config = dict(
    num_key_value_heads=3,
    head_dim=32,
    intermediate_size=256,
    norm_eps=1e-05,
    rope_fraction=1.0,
    attn_scale=0.359,
    bias='none',
    parallel_block=False,
    init='normal',
    optimizer='muon_variant',
    lr_mult_o=3.0,
    warmup_steps=44,
    max_steps=4988,
)
Each number is 128 + 32 x the weight over its row's rms, rounded and kept within 0 to 255. Layers, rows and columns count from 0. The size above them is the row's rms in percent of the matrix's.

# layer 5 MLP gate, 256x96, rms 0.154, rows 75-105, columns 64-95
size [112  97  94  96  99  98 102 100  94  91  97 118  91  96 102  98 101  89  96  97  91 111 101 103  93 102 100 102 100 106  95]
[[ 82  87  66  78 114 147  58 133 154 191 142 134 165 125 118 150 110 188 115 155 142 124 163 119 115 119 147 134 146 202 159  93]
 [142 223 156 149 167 161 193 177 122 110  84 105 131 188 117 129  87 131 132 160 104 131  98 135 140 120 119 216 128 126 133 131]
 [157 146 148 172 191 118 146 169 111 113  77 135  98 191  97 141 140 139 136 138 147  90 153  67 106 144 163 193 172 115 157  97]
 [172 191 125  72  64  77 107 156 173 168 152 181 154 145 159  94 121 118 106 141 156 150 125 131 104 114  78 123 151 172 168 145]
 [183 128  95 133 105 173 121 175 120  99  83 142 144 151  91 163  71 123  92  72 138 116 108 141  81 112 110 172 152 166  87  61]
 [137 109 111 144 101 150 144 111 135 169 121 129  84 131 181 127 129  89 155 153 166 145 172 100  52  91  75 134 171 141 137 188]
 [179 220 162  91 117 199 180 101 201 148 108  85 172 137 150 128  87  95 125 149 155 135  90 139 112 160 110 193 132  88 120 143]
 [137 133 120 157 157 135 165 118 193 153 133 113  83 178  88 118 141 171 136 125 127 112 164 124 132  90 145 145 119 128 193  59]
 [135 136 103 159 173 114 154 186 180 107 146 121 122 156 177 118 146 119 106 117 101  95 152 143 157 133 138 121 118  88 171 117]
 [148  79  84 202  60 192 107 120 164  98 145 136 140 153 158 127 137 144 111 132 122 144 126 126 117 127 100 150  70 130 135 159]
 [ 72 179 120 127 119 158 155 116  76 168  63 134 148 188 103 170 176 149  85 163 140 116 177 131 178 203 188 176 125 135  93 154]
 [118 102  99  66 135 144 125 111  83 118 137 156 158 143 126 125 141 133 180 174 114 152 156 103  77 152  62 155 152 146 140 129]
 [ 95 178 157 130 182 117 142 142 147 168 122 138 126 130 160 151  88 160 133  90  86  78  38 144 113 153 127 145 173 176 160 144]
 [179 120 148 163 131 162 151 105 152 152  96 136 175 133 161 125 116 131 184 168 114 129 122  70 109  75 134 124  83  82 154  55]
 [ 99  97  97 162 105 144  92 149 167 175  94 123 127 109  79  83 112  86 125 139  85  97 168 134 124 180  94 161 111 155 135  74]
 [143 163 111  93  87 118 128 128 100 119  60 164 110 134 164 124 124 174  71 126 182  94 168 198 106 117  91 161 148 128 139 112]
 [166  90 140  94 100 110 157 126 134  73 100 129  62 181 145 141 143  38 145 202 133 150  83  98 128 148 132  97 149 145 135 159]
 [ 86  82 126 146 140 158  51 143 132  74 144 138 191 141 157 112 118 127 110  96 173 159 121 110 106 168  90  73  70 158 122  87]
 [180 209 132 102 138  50  98 155 185 125 127 127 137 171 196 115 142 120 168 135 108 116 159 100 120 111 102 103  91 175 139 154]
 [144  62 131 165 127 151  80 159 171 119 101 128 114 150 142 145 148  89 110 133  68 112 141 144  75 121  46 116 117 213  82  98]
 [ 97 120 108 101 157 135 134 122 137 171 135 132  98 142 113 203 127 113 141 108 116 101 168 100 134 131 177 135 145 217 144 110]
 [157 128 141  62 100 135 104 171 175  66 145 139 140 127 147 147 133 138 118 118 108 106 165 118 147 135 127 142 191 146 154 162]
 [170 188  89 146 105 147  91 151 118 141 168 160  82 103 207 106 136 186 108 164 134 138 133  62 143 125 103 121 132 166 171 110]
 [143 154 104 116  97 121 104 183  74 146 149 125 228 121 156 102 146 172  64 101 159 130 106 142 109  90 158 114  83 112 145 124]
 [114 140 116 166 213 123 161 197 115 109 125 133 203 101 137  97 195 176 168 168 161  94 158 119 141 177 120 127  69 123 100 127]
 [122 204  97  63 120  82  93 171 123 148 135 114 165 153 173 124  72  99 154 180 172 187 133 133 111 148 107  79 176  91 139 155]
 [ 87 111 159 114 127 157 106 146 190 163 137  96 147 120 125 153 123 170 101 199 107  98 150 126  82  83  88 149 117  90 136 198]
 [166 101 128 111 100 128 170 176 176 167 146 134  47 159 147  83 132 165 159 168 156 110 166 111 124 124 168 146 167 109 143 140]
 [ 88 168 101 154 131 162 127 136 140  63 164 160 132  93 138 107 118 133  86 169 171 137  93 117  96 173 110 177 110 140 142  64]
 [111 109  75 139 131 139  66 156 162 121 152 152 129  75 173 135 146 161  78 112 162 141 157  77  84 104  86 146  83 150 114 116]
 [143  94 123  71 141 123 129 199 115 101  73 101  98 105 149 164 189 126 121  72 151 131 143  78 132 147 157 135 118 164 134 137]]
# layer 5 MLP up, 256x96, rms 0.167, rows 75-105, columns 64-95
size [122  98  96 101  96 100  98 100  90  80  98 106  78  95 102  93  96  91  92  90  95 111  95 113  87 108  94 113 105 101  95]
[[116 137  76 169 105  74  89 100 145 139 203 130 133 122 126 143 201 155 146  86 116 102 161 121 116  77 107  87  99 129  88 120]
 [125  74 138  90 151 125 110  92  78 119 112 117 141 108 118 132 155 170 122 140 147 108 121 200 145 158 160  77  98 130 125 158]
 [112  94 140  86  75 151 114 134 118 115 218  83 124  52 115  89 120 137 122  82 118 174 157 127  88 140  44  97  97 125 108 159]
 [109 133  84  71 150 133 173  71  88 107 149 119  90  98 108 118  89  95 103 100 146  96 133 144 123 143 147 110 188 118 138 193]
 [155  84 156 167 105 157 103 153 156 124 126 156 121 154  51 204 105  78 144  67 125 161 123 103 126 153 110 174 123 153 132  60]
 [194 150 134 129  90  95 154 116 128 152 127  69 154 114 158 106 136 156 167 147 114 152 140 106 160 186 102 104 154  80 130 144]
 [135 189 142  79  95 110 107 124 161 115 147 112 157 112 149 167 118 114 123 132 137  85 189 240 124 111 135 142 113 115 140 150]
 [ 83 106  74  92  67 144 104 176  75 116 155 119 166 157 121 115 120 180 158 160  77 161  71 144 140 171 142 145 140 129 158  95]
 [133 165 156  92  68 166  88  83 196 166  85 163 178 119 106 185 138 161 141 150  82 145 133 120 170 144 128 107 128 106  78  93]
 [137 126 106 140  83 170 151 136 128 113 129  95 199 152 144 123 106 156 100 135  98 120  91 160 106 151  79 220 123 184 130  91]
 [106 137 159 127 123 107  63 147 145  89 169 127 100  90 135 148 105  50 120 177 149 182  96 159 184 206 138 114 136 103 165 123]
 [169 116 172  89 134 223  84 157 104 151 154 143 177 139 108 123 121 104 144 114 159 191 132 136 110 142 134 147 127 180 149 121]
 [168 145 201 124 123 118 147 100 156 158 139 133  67 140  84 134  48 101  95  96  76 131 123 162 144 164 134 134 130 168 119 147]
 [ 67 200  88  84 162 148  95 213 120  99  71 100 144 179 136 112 116 157  78 109  97 159 156 178  85 123 132 193 120 167 121 168]
 [113 173 170  99 158 122 194 137 143 157 177 138 159 103 158 106 184 149 105 154 155 133 162 153 212 121 153 120 156 118 143 161]
 [132 120  89 151  94 145  78 122 157  37 118 152 148 127 176 138 157 130  93 104 128 128 130 163 139  83  61 111  80 165  94 128]
 [ 91 147 147 121 148 151  66 131 110 140 118  97 114  93 127 116 149 166 118  69 185  93 167 180  63 125 133 147 111 104 142 183]
 [156 133 144  59 196 101 150 145 144 121 130 150 120 151 108 141 170 140 132 116  77 136 150 146 114 127 151 147 217 126 148 108]
 [112 159  99  64 112  76 128 113 160 135 110 121 185 165 148 115 138 160 120 173 153 116 129 119 114 122  97 149 108 138 139  76]
 [164  82 148 125 127 113  79  99 130 144 148 176 109 176 154 124 110 107  65 117  76 127 117 161 138 143 100 108 129 179  98 115]
 [166 126  96 139 149 129 159 110 132  98  69 112 144 129 108 158 136 166 140 135  69 121  99  95  52  88  68 134 166 150 105 158]
 [161 107 145 131  59 102 157 151  72  67 135 124 101 178 167 135 138 129 134  84 152 166 100 119 129 139 140  83 171 111 157 103]
 [155 147 133 149 160 113 125 186 140 187 199 120 157 137 160 144 142 148 109 139 162 132 143 112 133 142  76 129 140 142 149 136]
 [173 132 105 149 131 163 164 140  77 120 123 137 122 117 115  94 135 143  99  64 180 166 180 123 129 104 201  80 108 141  91 132]
 [178  87 136 136  96 159 124  92 153  75 148 168 104 141  90 147 110  67 104  98 169 156 178 122 122 172 192 129 161 153 167  66]
 [ 80  71 157 113 120 114 110 143 111 124 162 110  53  73 125  93 113 186  91 104 195  64 131 169 149 155 131 151 176 171 103 165]
 [188 115 140 103 110 160 132 118 198  99 131 129 178 101 149 149 124  95 156 110  85 125 166 159  92 134 174 106  99 126  91 214]
 [ 93  79 171 126 165  54 101 125  92 125  66  68 164 144 157 142  73 174  99  99 122 175 100 152 126 164  73 109 107 122 150 144]
 [150 146 115 120 156 135 158 148 146 149 112 103 155 192 122 107 195 158 190 191 170  79  79 166 116 127 148 151 169 122 143 122]
 [153  91 135 123 153 117 185 144 151  96 142 127 123 129 116 104 100  97 114  91 143 132 199 153 125 134 143 156 147 186  83 185]
 [173  84 135 117 145 117 132 184  97 133  54 136 113 110 113 117 162  98 116  76 147 133 120  71 129 140 169 143 133 153 140 149]]
# layer 5 MLP down (transposed), 256x96, rms 0.0393, rows 75-105, columns 64-95
size [112  99  92 102  93 101 102 102  89  89 103 115  84  93  97 103  99  96  88  94  94 103  97 119  94 125  88 110 107 107  96]
[[ 93  96 115 115 136 132  65 150  93 122 148 149 186  99 132 112 156 162 176  89 104 139 164 120 174 133 118  82  90 101 137  85]
 [130 109  75 134 100 108 116 207 176 183 155  51 112 147 103 131 114 101  87 128 148 119 154 145 149  92 108 152 146 139 118 157]
 [159  91 103 110  88  80 122  98 153 142 163  87  92 125 114 158  91 134 152 145 115 117 126 176  91 134 109 110  57 113  96 126]
 [146  76 146 128 138 136 145  79 113 119 112 103 151  76 126 192 174  96 140 165  65 148 122 153 113  81 150  45  86 147 179 110]
 [110 151 131  88 145 133 111  84 119 131 133 119 177  86 173 105 172 191 141 172 144 143  91 120 136  91 151 101 138 142  86 151]
 [121 152 108 155  85 171 118 137 138 103 162 104 181  97 160 131 164 123  74 133 127 177 106  96 169 154 172 153 113 119  56 168]
 [ 99 104 136 151 148 149  62 177  79 151  95 204 119 147  98 121 133 146 115 104  98 103 138  81 155 146 137 104  76 126 146  78]
 [159  88 156 101 164 110 104 116 113 110  98 144 109 105 121  84 106  92 165 121 136 139 137 160 134 122 135 122 124 121 129 116]
 [106 157 156 119  91  87  75  57 161 169 106 160 131 138 103 143  98 175 115 171 168 107 119 139 120 160  86  98 134 117  82 150]
 [110 122 140 127  80 179  84  91 148  89 186 175 109 141 141 182 141 137 181 158 117 130 168 113 172 137  83  62 123  95 130 128]
 [151 136 122 146 145 120 162 126 147 111 126 107  81 178 190 163 101 163 156 125 119 162 144  85 204 143 114  84 175 101 135 109]
 [125  84 138 142 105  55 115 148 177  87  75  69 156 134 123 108 107 102 104 118 110  93  94 229 153 111 157 109  97  91 133 134]
 [ 80 148 193 148  78 149 112  96 192  88 114 126  92  74  97 141 159 179 161 106  98 101  89 152 188 138 165  98 167 130 104 142]
 [133 107 125 151 126 156 151  75 172 158  85 144 132 141 134 115  64 185 104 101 105 144  90  62 136 115 113 119 139 117  97  70]
 [114  93 126 163 174  96 128 128 131 135 148 117 122 197 141 134 153 104  69 117 152 111 186  95 123 127 122 119 141 102 153 176]
 [135 117 119 132 109  87 116 158  96  86 136  81  67 147 125 119 132 112 138 169 114  74 100 133 151 134 158 182  99  94 184  95]
 [182 120 108 142 156 147 107 112  96 138  83 108  52 135  35 130 141 114  78 133  58 152  81 107 130 128 101  85 132 108 206 117]
 [110 117  99  20 147 166 141 157  98 145 172 114 120 152  83 135 151  99 111 143 122 124 135  84 107 111 111  66  95 135 155 137]
 [117 146 146 132  86 133  97  56 139  90 140 152  97  93 197  81 155 116 148 158 111 102 144 136  80 127 102 149 125 156 118 102]
 [147 144  95 163 130  74 139 112 154 135  71 139 128 104 180 113 163 148 170 147 121  98 171 148 134 174 141  93 140  98 114 110]
 [157 115 120 189  76 100  87  83 112  94 130 127  70 128 118 153 125 132 105 158 108 135 132 123 122 121 111  80 157 189  85 147]
 [143 136 101  81 131 171 120  95  83  76 105 127  78 150 114 157  37  94 179  84  87  82 157 143 154 145 117 134 130 150 153 157]
 [148 122  80 141 148  94 151 116 127 105 163  84 117  39 113 172 190 139  76  96 116 122 157 123 123 123 126 121 161 197  98  96]
 [179 156 129 192 130 142  98 154 123 135 183 164 135 159 124 142 146  15 113 151 153  84 117 129  67  92 119 109 109 130 129 132]
 [100 141 146 178 161 115 148 113 143 181  99  89 174  94 109 159 206  75 136 166 125 154 137 134 151 115 151 130  97 108 111 190]
 [133 117 142 105  54 148 121  93 137 131 118 107 126 134 103 174 137 120 138  94 165 139 171 188 137  91  99 144 143 134  97 100]
 [143 179 132 162 114 115 183 177 166  92  57 152 142 174  78 110 133 163 116 139 123 141 108 169  97 144 120 117 174 102 114  65]
 [143 141  97 120  47 153 120 128 159 112 160 115  40 141 140 185 118 147 124 182 125  82 123 134 165  81 194 126 163  68  92  95]
 [120 132 175 152 106 103  82 132 183 100 183 102 110 158 142 142  99  48 125 138 109  84  84 121 112  98 126 127  98  84 111 204]
 [142 107 167 176 145 157 134  63 130 152 115 160  71 172 156 106 152 186 163 100 136 124 100 101 114 116 124 125 142  99 110 136]
 [106 125  87 163 132 102 176 142 101 171 138 153 170 155 160 144 178 163 126 139 102 141  92 109 181  90 175 195 149 139  86  64]]